From a checkpoint of a small transformer trained on Wikipedia.
Size: width 128, 4 heads of 64, vocabulary 1024, 2.56M parameters.
Architecture: RMSNorm after each block, rotary positions, normalized queries and keys.
Training: a variant of SOAP for these matrices, 174M tokens.
Each number is 128 + 24 x the weight over the matrix's rms, rounded and kept within 0 to 255. Layers, rows and columns count from 0.

# layer 5 MLP gate, 256x128, rms 0.197, rows 216-232, columns 0-63
[[126 143 136 128 139 108 139 124 105  89 124 104 137 123 168 154  87 106 169 112 159 155 138 118 106 138 137 135 165  92 109  83 165 101 122 155 107 184 151 128 131 103 136 178 128 107 126 104 104 100  92 105 164  97 114 134 127 120 101  57 143 129 125 160]
 [128 107 115  94 134 159 104  94 142 149 155 118 120 147 139 130 115 118 105  77 160 153 125 136 135 165 164 126 151 160 135 127 106 138 145 142 111 137 148 102 140 134 127 121 149 128 127 114 143 113 100 118 140 113 180 122 132 139 122 135 110 126 155 148]
 [112 131 141 176 103  81  99  69 140 111 123 120 123 135 107 102 152 154 143 178  94 115 113 103 121 120 140 157 112 104 145 126 124 124 150 124 125 157 133  85 123 134 139 106 123 126 112 134 154 111 129 100  89 153 119  85  72  95 154 146 133 134 138  99]
 [104 111 143 139 155 121 120  78  97 137 105 106 171 136  99 112 110 124 124 116 111 128 143 141 163 108 127 144 145 139 104 126 123 111 128 116 144 120 127 103 127  77 136 133 138  95 148 126 107 128 143 128 115 135 131 137 134  91 120 177 149 114 151 122]
 [148 123 146 102 151 107 154 133  94  99 128 107 123 110 113 132 104 127 153 115 136 130 107 118 111 118 118 109 127 100 174 142 114 137 137  95 132 110 153  68 115 130 122 117 119  94 112  89 125 133 117  94 134 124 131 141 161 121 162 117 130 141 102 107]
 [192 127 123 127 114 146 162 138 114 168 127 122 140 125 110 118 143 124  90  87 173 114  83 148 140  96  85  75 125 111  78 111 104  85 136  86 100  74 139  84 146 102 131 149 120 108 105 124 114 159 140 132  68 136 147 112 122 106 131  89 136 142 109 153]
 [138 125 131  68 118 135 133 151  95  82 111 137  99 160 144 120 129 104 172 185 165 159 150 103 162 143  76 114 124  93 129 145 120 120 146 147 136 108 102 142 141 112  86 143 102 148 120 131 115 121 108 155  95 103 110 141  93 126 162 108 134 169 107 111]
 [104 141 146 100  97 131 150 184  70 122 156 114 130 137 182 132 130 114  86 112 148 136 129 134  98 195 108  93 173 146 104  81 190 133 168 157 142 139 117 139 141 139 140 113 105 119 118 117 111 121 155 136 119 100 111 108 131 128 139 128 147 139 105 133]
 [109 128 157 122 120  94 119 134 104 141 102 150 105 115  96 100 128 120 131 115 106 122 141  88 110 129 146 132 117 126 153 147  78 103 115  80 119 104 121  90 164 134 168 136 114 134 115 152 134 148 153 135 123 188 122 122 111 102 150 111 142 126 128 114]
 [139 153 141 118 144 145 115 155 116 101 122 150 126 157 150  87 140 131 169 173 135 138 155 163 126 150 162 136 127 167 159 172 130 118 127  80  68 106 120 139 116 119 162 129 119 117 168 119 157 115 134 115 116 122 163 217 106  95 106 105 114 102 131 149]
 [126 116 125 151  93 154 194 111 161 157 112 137 109 136  80 128 115 152 124 105  93 109  88  97 168 147 135 181 152 121 145  95 135 117 192 143 116 155 160 114 140  94 128 115 134 111 178 134 128 112 128  96 126  77 100 143 107 135 132 120 112 114 140 139]
 [135 152 117 166 158 106 127  91 152  88 147 168  96 140  98 124 162 159 125 158  88 125 146 125 164 138 139  78 125 119 115 154  99 114 149 118 134 149 130 125  98 135 109 123 140 127 129 131 135 139 135 177 129 165 152 165 145 147  87 186 120 120 162 138]
 [ 88 106 109  92 149 149  79 130  87 108 136 118 142 149 136 124 128 129 126 143 115 179  86 146 142 116 164 112 129 112  96 141 111 131 145 124 150 103 131 138 118 101 110 166 112 159  94 161 151 126 156 132 130 150 125 150 162  84  82 114 146 118 120 115]
 [150 115 130 164 129 150 119  85 158 128 115 136 112 156 147 137  99  86 130 100  91 135 136 153  88 159 136 100 163 157 148 134 101 118 167 128 119  91 162 136 123 117 118  91 125 126 126 140 119 107  97 116  97 108 124 152 104  95 125 188 150  88 135 113]
 [ 93 134 110 148 124 156 115 125 154 103 126 133  87 129 125  99 136 146 157  91 109 132 120  94 140 118 124 133 103  73  65 125 159 116 109 159 118 168 133 126 118 114 113 125 134  92  87  79 118 148 136 104 120 107 160 137 129  91 105 112 164 163 158 138]
 [157 130 146 103 171 130 141 103 116 145 122 129 118 126 132 103 149 111  93 109 146 179 146 141 151 152 132 161 124 152 117 114 144 134 150 135 110  84  78  78 104 124 112 152 105 185 158 110 151 125 138 181 125 135 160 122 117 133 143 115 138 152 141 143]
 [157 112  94 150 115 144 135 113 124  84 107 130 104 115 131 175 126 128 121 166 145 125 142  93 106 124 122 130 115 132 147 110  81 134 137 121 117 181 140 109 145 172 115 117 120 144  91 152 169 138 171 151 111 106 122 134  93 115 161 129 107 102  76 128]]
# layer 5 MLP up, 256x128, rms 0.208, rows 216-231, columns 0-63
[[137  84  84 154 121 139 158 171 118 110  92 118 135 106 112  55 157 151 127 161 130 132 114  99 157 117 156 133 166 130  96 135 120 172 139 171 129 118 130 145 119 119 130 121  99  97 111 120 124 142  87 142 109 130 163 102 108  97 152 131 144 120 125  57]
 [100 144 113 147 138 134 166 156 126 134  98 182 150  98 139 121 148 127 151 123 118 130 164 137 112 140 148 117 136 104 138 161 163 109 137 108 144 114 124 162 133 121 120 130  88  90 120 164 128 134 102 140 129 145 106 119  95 135 130 106 143 145  89 127]
 [140 113 110  99 159 130 114 139 166 136 151 103 100 167 172 118 138 143 125 143 102 119 143 128 130 171 121  98 127 113 158 121  73 108 104 169 116 129 116 148 109 136 143 124 140 185 159 169 137 162 125 115 148 141  88 157 139 174 148 147 148 140 147 122]
 [142 160 142 134 137 138 142 179 151 124 140 169  89 147 163 127 116  89 154 110 139 137 112  98 125 128  90 128 111 122 146 140 140  87 117 137 127 159 117 163 139 157 101 136 133 123 123 156 128 134 112  95 150 102 120 107  86 107 102  78 112 117 109 126]
 [117 127 160 126 134 118 158 109 127 119  97 120 124  74 103 152 117 116 156 107 126 111 179 122 150 144 119 110 120  93 133 143 146 124 127 136 106 138 125  91 113 147 126 145 106 148 113 113 143 141 134 149 151 138 139 142 138 123 179 102 151 178 154 114]
 [ 90 146 121 124 114 125  82 110 149  96 117 108 110 114 129 143 136 129 195 131  94 159 172 131 120 150 145 167 143 153 157 162 131 169 152 124 151 151 109 147 147 160 124  84 143 146 122 128 155 112 153 107 145  97 114 120  97 115 134 120  87 106  99 158]
 [157  78 184 119 147 128 133 139 137 135 130 117  90 128 144 127 124 155 121 103 159 179  90  90 137 162 125 120 136 121 126  96  55 133 133 128 140 125 118 127 128 112 128 165 107 170 115 125 140 160 112 144 152 143 115  92 126 126 144 134 141 154 123 170]
 [ 94 116 120 109  93 147 164 145 142 110 142 127 130 107 102 135 127 112  97  98 147 106 129 123 163 137 151 139  97 126  96 100 131 129 183 108 102 103 166 107 131 109 114 136 136  86 155  85 124 116 118 156 154 175 149 132 128 121 127 133 135 102 131 128]
 [ 81 104 145 124  93 102 160 133 155 133 128 149 118 116 155 108 160 132 154 123 115 108 133 108 136 125 138 155 137 129 123 178  92 114  98  89 125 137 146 116 127 106 134 122 117  90 120 166 121 161 119 103 136 127 117 134 162 164 158 124  70 113  96  99]
 [143 203  98 149 137 121 133 124 144 101 160  92 133 124 131  92 139 121 160 167 107 140 149 141 128 128 160 118 113 135 159 153 142 118 126 107 132 130 139 131 158 147 112 135 125 139 165 127 143 123 115 142 149 137 170 149 127  86 149 123 148  95 138 146]
 [159  77 126 135 182 133  96 134 117 124 135 100 150  88 155 132 129 113 150 153 109 144 118 107 117 106 169 157 103 137 117 135  35 130 110  75 104 107 112  93 157 147 140 127 149 110  65 121 108  97 149  88 170 114 142 156  87  96 117 124 115 146 111 140]
 [159 130 155 104 113 136 136 104 172 129 107 100 133 161 160 106 125 145  93  78 159 156 171 106 124 136 144 105 143 113 126  91 128 118 118 112 146 183 114 102 131 148 121 112 124 130  89 145 109 150 121 114 137 112 153 189 165 156 141 116 148 161 153  98]
 [117 115  79  94 143 116  96 102 138 118 131 120 116  92 117  76  90 135 147 136  93 156  95 134 143 110 131 150 117 129 153 116 113 140 151 139 135 131 127 150 154 106 108 155 109 145 105 191 154 111 152 120 146 106 129 150 170  90  96 139 118 159 105 149]
 [110 164  96 134 122 146  83 150 138 118 105 101 116  83  99 153  97 113 139 128 134 133 158  91 124  93 118 147 114 152  62 111 148 106 120 106  98 140  96 115 123 101 155 148 144 137 130 135 121 110 111 124 126 115 124 122 104 157 152 123 140 129 139 110]
 [173 100 127 111 173 148  98 130 134 142 154 156 138 175  86 138  89 130 105 122 129 138 137 159 143 149 102 101 142 182 196 151 121 147 145  72 153  86 110  71 143 153 128 151 154 138 170 178 173 117 125 127 139 158 121 158  98 157 114 166  93 123  56  93]
 [111 148 150 175  84 115 155 112 132 148 110 128 118 146 107 117  84 111 113 110 109 147 127 127 135 119 130 112 122 142 155 139 159 175 147  75 104 118 120 152 126 154 131 124  98 170 166 173 147 168 201 151 106 129  84 123 125 128 124 141 115  85 112  95]]
# layer 5 MLP down (transposed), 256x128, rms 0.172, rows 216-231, columns 0-63
[[105 140 135 112 144 147 126 140 100 125 166 154 111 147 158 157  99  88 113  90 120 104 135 118 131 101 150 142 111  76 139 126 161 116 130 124 108 104 116 152 113 145 152 126 165 157 158 156 119 129 192 164 106 165 105 138  96 155 121 168 108 126  97 118]
 [108 174 172 129 130  97 135 134 177 145 124 117 139 109 114 158 139 102 120  88  96 116  97 115 152 125 106 169 105 166 113 110 173  95 146 104  95 124  96 145 141 136  98  77 114 115 139  94 115 171 130 122 115 140 146 154 117 123 143 105 176 123 164  88]
 [116 125 165 100 148 144 116 161 148 140 113 178 131 114 139  86 145 154 119 133 125 121 135  99 139 153 155 139  95 119 123 131 108 119 127 156 119 139  92 110 153 155 152 135 134 114 103 140 160 159 110 112 125 126 195 163 149 116  94 147 161 134  81 101]
 [147 148 165  73 155 127 134 153 160  93 122 104 155 135 134 158 146 119 168  93 143 122 129  92 100 132 153 146  94 160  99 126 136 137 155  83 130 107 128 118 141 109 131 113 116 119 115 124 145 110 115 128 143 107 107  87  97 123  96 150 111 156  70 173]
 [ 92  98 120 141 140 159 137 105 106  87 149 142 141 130 136 122 154 145 126 136 104 153 124 113 128  70  73 129 155 154 154 153 122 149 134  86 110 110 136 116 158 116 149  99 147 116 102  86 128  87 128 132 145 106 159 123 122 125 154 134 113 111 114 138]
 [128 114 147 124 123 147 156 133 160  68 158 157 127 181 102 128 109 106 115  63 126 149 130 115 102 114 122 130 125  94 152 129 126 114 117 118 181 124 125  62 121 116 108 110 141 144 112 133 123 160 116 118 129 153 133 160 118 108  97  96  83 144 108 118]
 [143 103 144  82 108 113 107 128 134 137 124 119 133 137 136 107 148 149 100 124  81 117 133 131 124 150 155 158 125 132 157 137 160 110 112 136 161  92 153 118 103 109 139 101 131 150 109 111 133 137 119 126 115 120 140 183 130 118 106 127 108 149 169 147]
 [114 124 124 116  84 158 131 140  98 129  74 126  79 148  62 131  75 113 158 118 137  88 145 161 106 119 121 127 131  87 128 132 143 117 100 156  80 149 122 147 120 109 123 150 134 124  84 108 158 119 162  72  91  95 114 127 145 138 127 145 107 164 120  94]
 [128 122 120 105 129 121 169 125  76 129 120 156 113  98 117 118 108  87 141 127 187 121 174 120 137 169 109 112 119 144 136  99  87 126 154 144  85 177 112 133 135 142 140 110 173 117 169 106 145  99 148 140 154 132 154 133 151 118 161 100  77 104 153 170]
 [147  88 134  99 140 141  97 158 117 132  99 139  92 130  95 128 141 163 105 132 130 147 117 117 127 104 114 121 173 126 166 114 108 137 134 147 181 107 145  93 120 104 117 161 136 159 132 129 127 131 132 117 137 125 129 132 158 107 101 138 163 141 158  90]
 [109  85 194 141 154 135 125 124 171 135  70 146 110 118 119 120 119 164 117 134 143 151  83 116 141 166 148 173 106 138  70 141 138 145 119 114 133 115 106 125 112 132 111 112 104 101 163 123 124  59 151 122 132 107 144 106 118 141 142 107 145  88  99 145]
 [111 187 146 110 113 103 118 108 119 130  88 112 155 125 155 152 113 140 102 134 165 160 119 153 127 158  76 132 133 146 178 121  70  84 124 168 116 128  69 113 131 134 121 120 111 134 179 116 146 128 146 160 114  98 122 142 112  95 128 161  91 108 102 135]
 [164 135 140 136 110 112  86 105  98 189  90 136 103 114 126 124 144 139 130 146 146  93 129 163 115  94 157  89 190  86 121 164 132 120 118 130 103 137 126 114 143 111  98 134 124 150 116 141 137 115 104 101 153 127  94 116 133 146 162 119 124 120  74 147]
 [102 119  96  96 114 102 161 114 128 195 137 135 148 143 134 127 101 131  95 117 121 117 119 115  77 145 128  98 112  89 129 148  89 128 172 170 130 124 145 152 160 135 150 119  91 144 155 130 164 115 139 111 120 120 111 172 159 115 145 105 125 156 137 137]
 [153  89 126 155 114 190 102 110  83 137 125  89  82  71 151 119 106 111 111 153 121 150 121 137  80  37 139 130  96 114 174 157 171 113 144  94 147 149 147 106  83 120 101 144  99 213 148 143  88 124 148  87  73 111 180 193 116  87 199 137 119 140 114 139]
 [113 136 154  94 120  79 102 109 149 127 127 158 141 120  97 124 130 144 115 134 157 146 107  97 155 105 141 122  91  90 118  83 103 166 112 139 137 148  82 126 127 149 164  89 149 139 128  96 138  99 102 124 120 135 138 103 147 112  97 116 167  99  83 130]]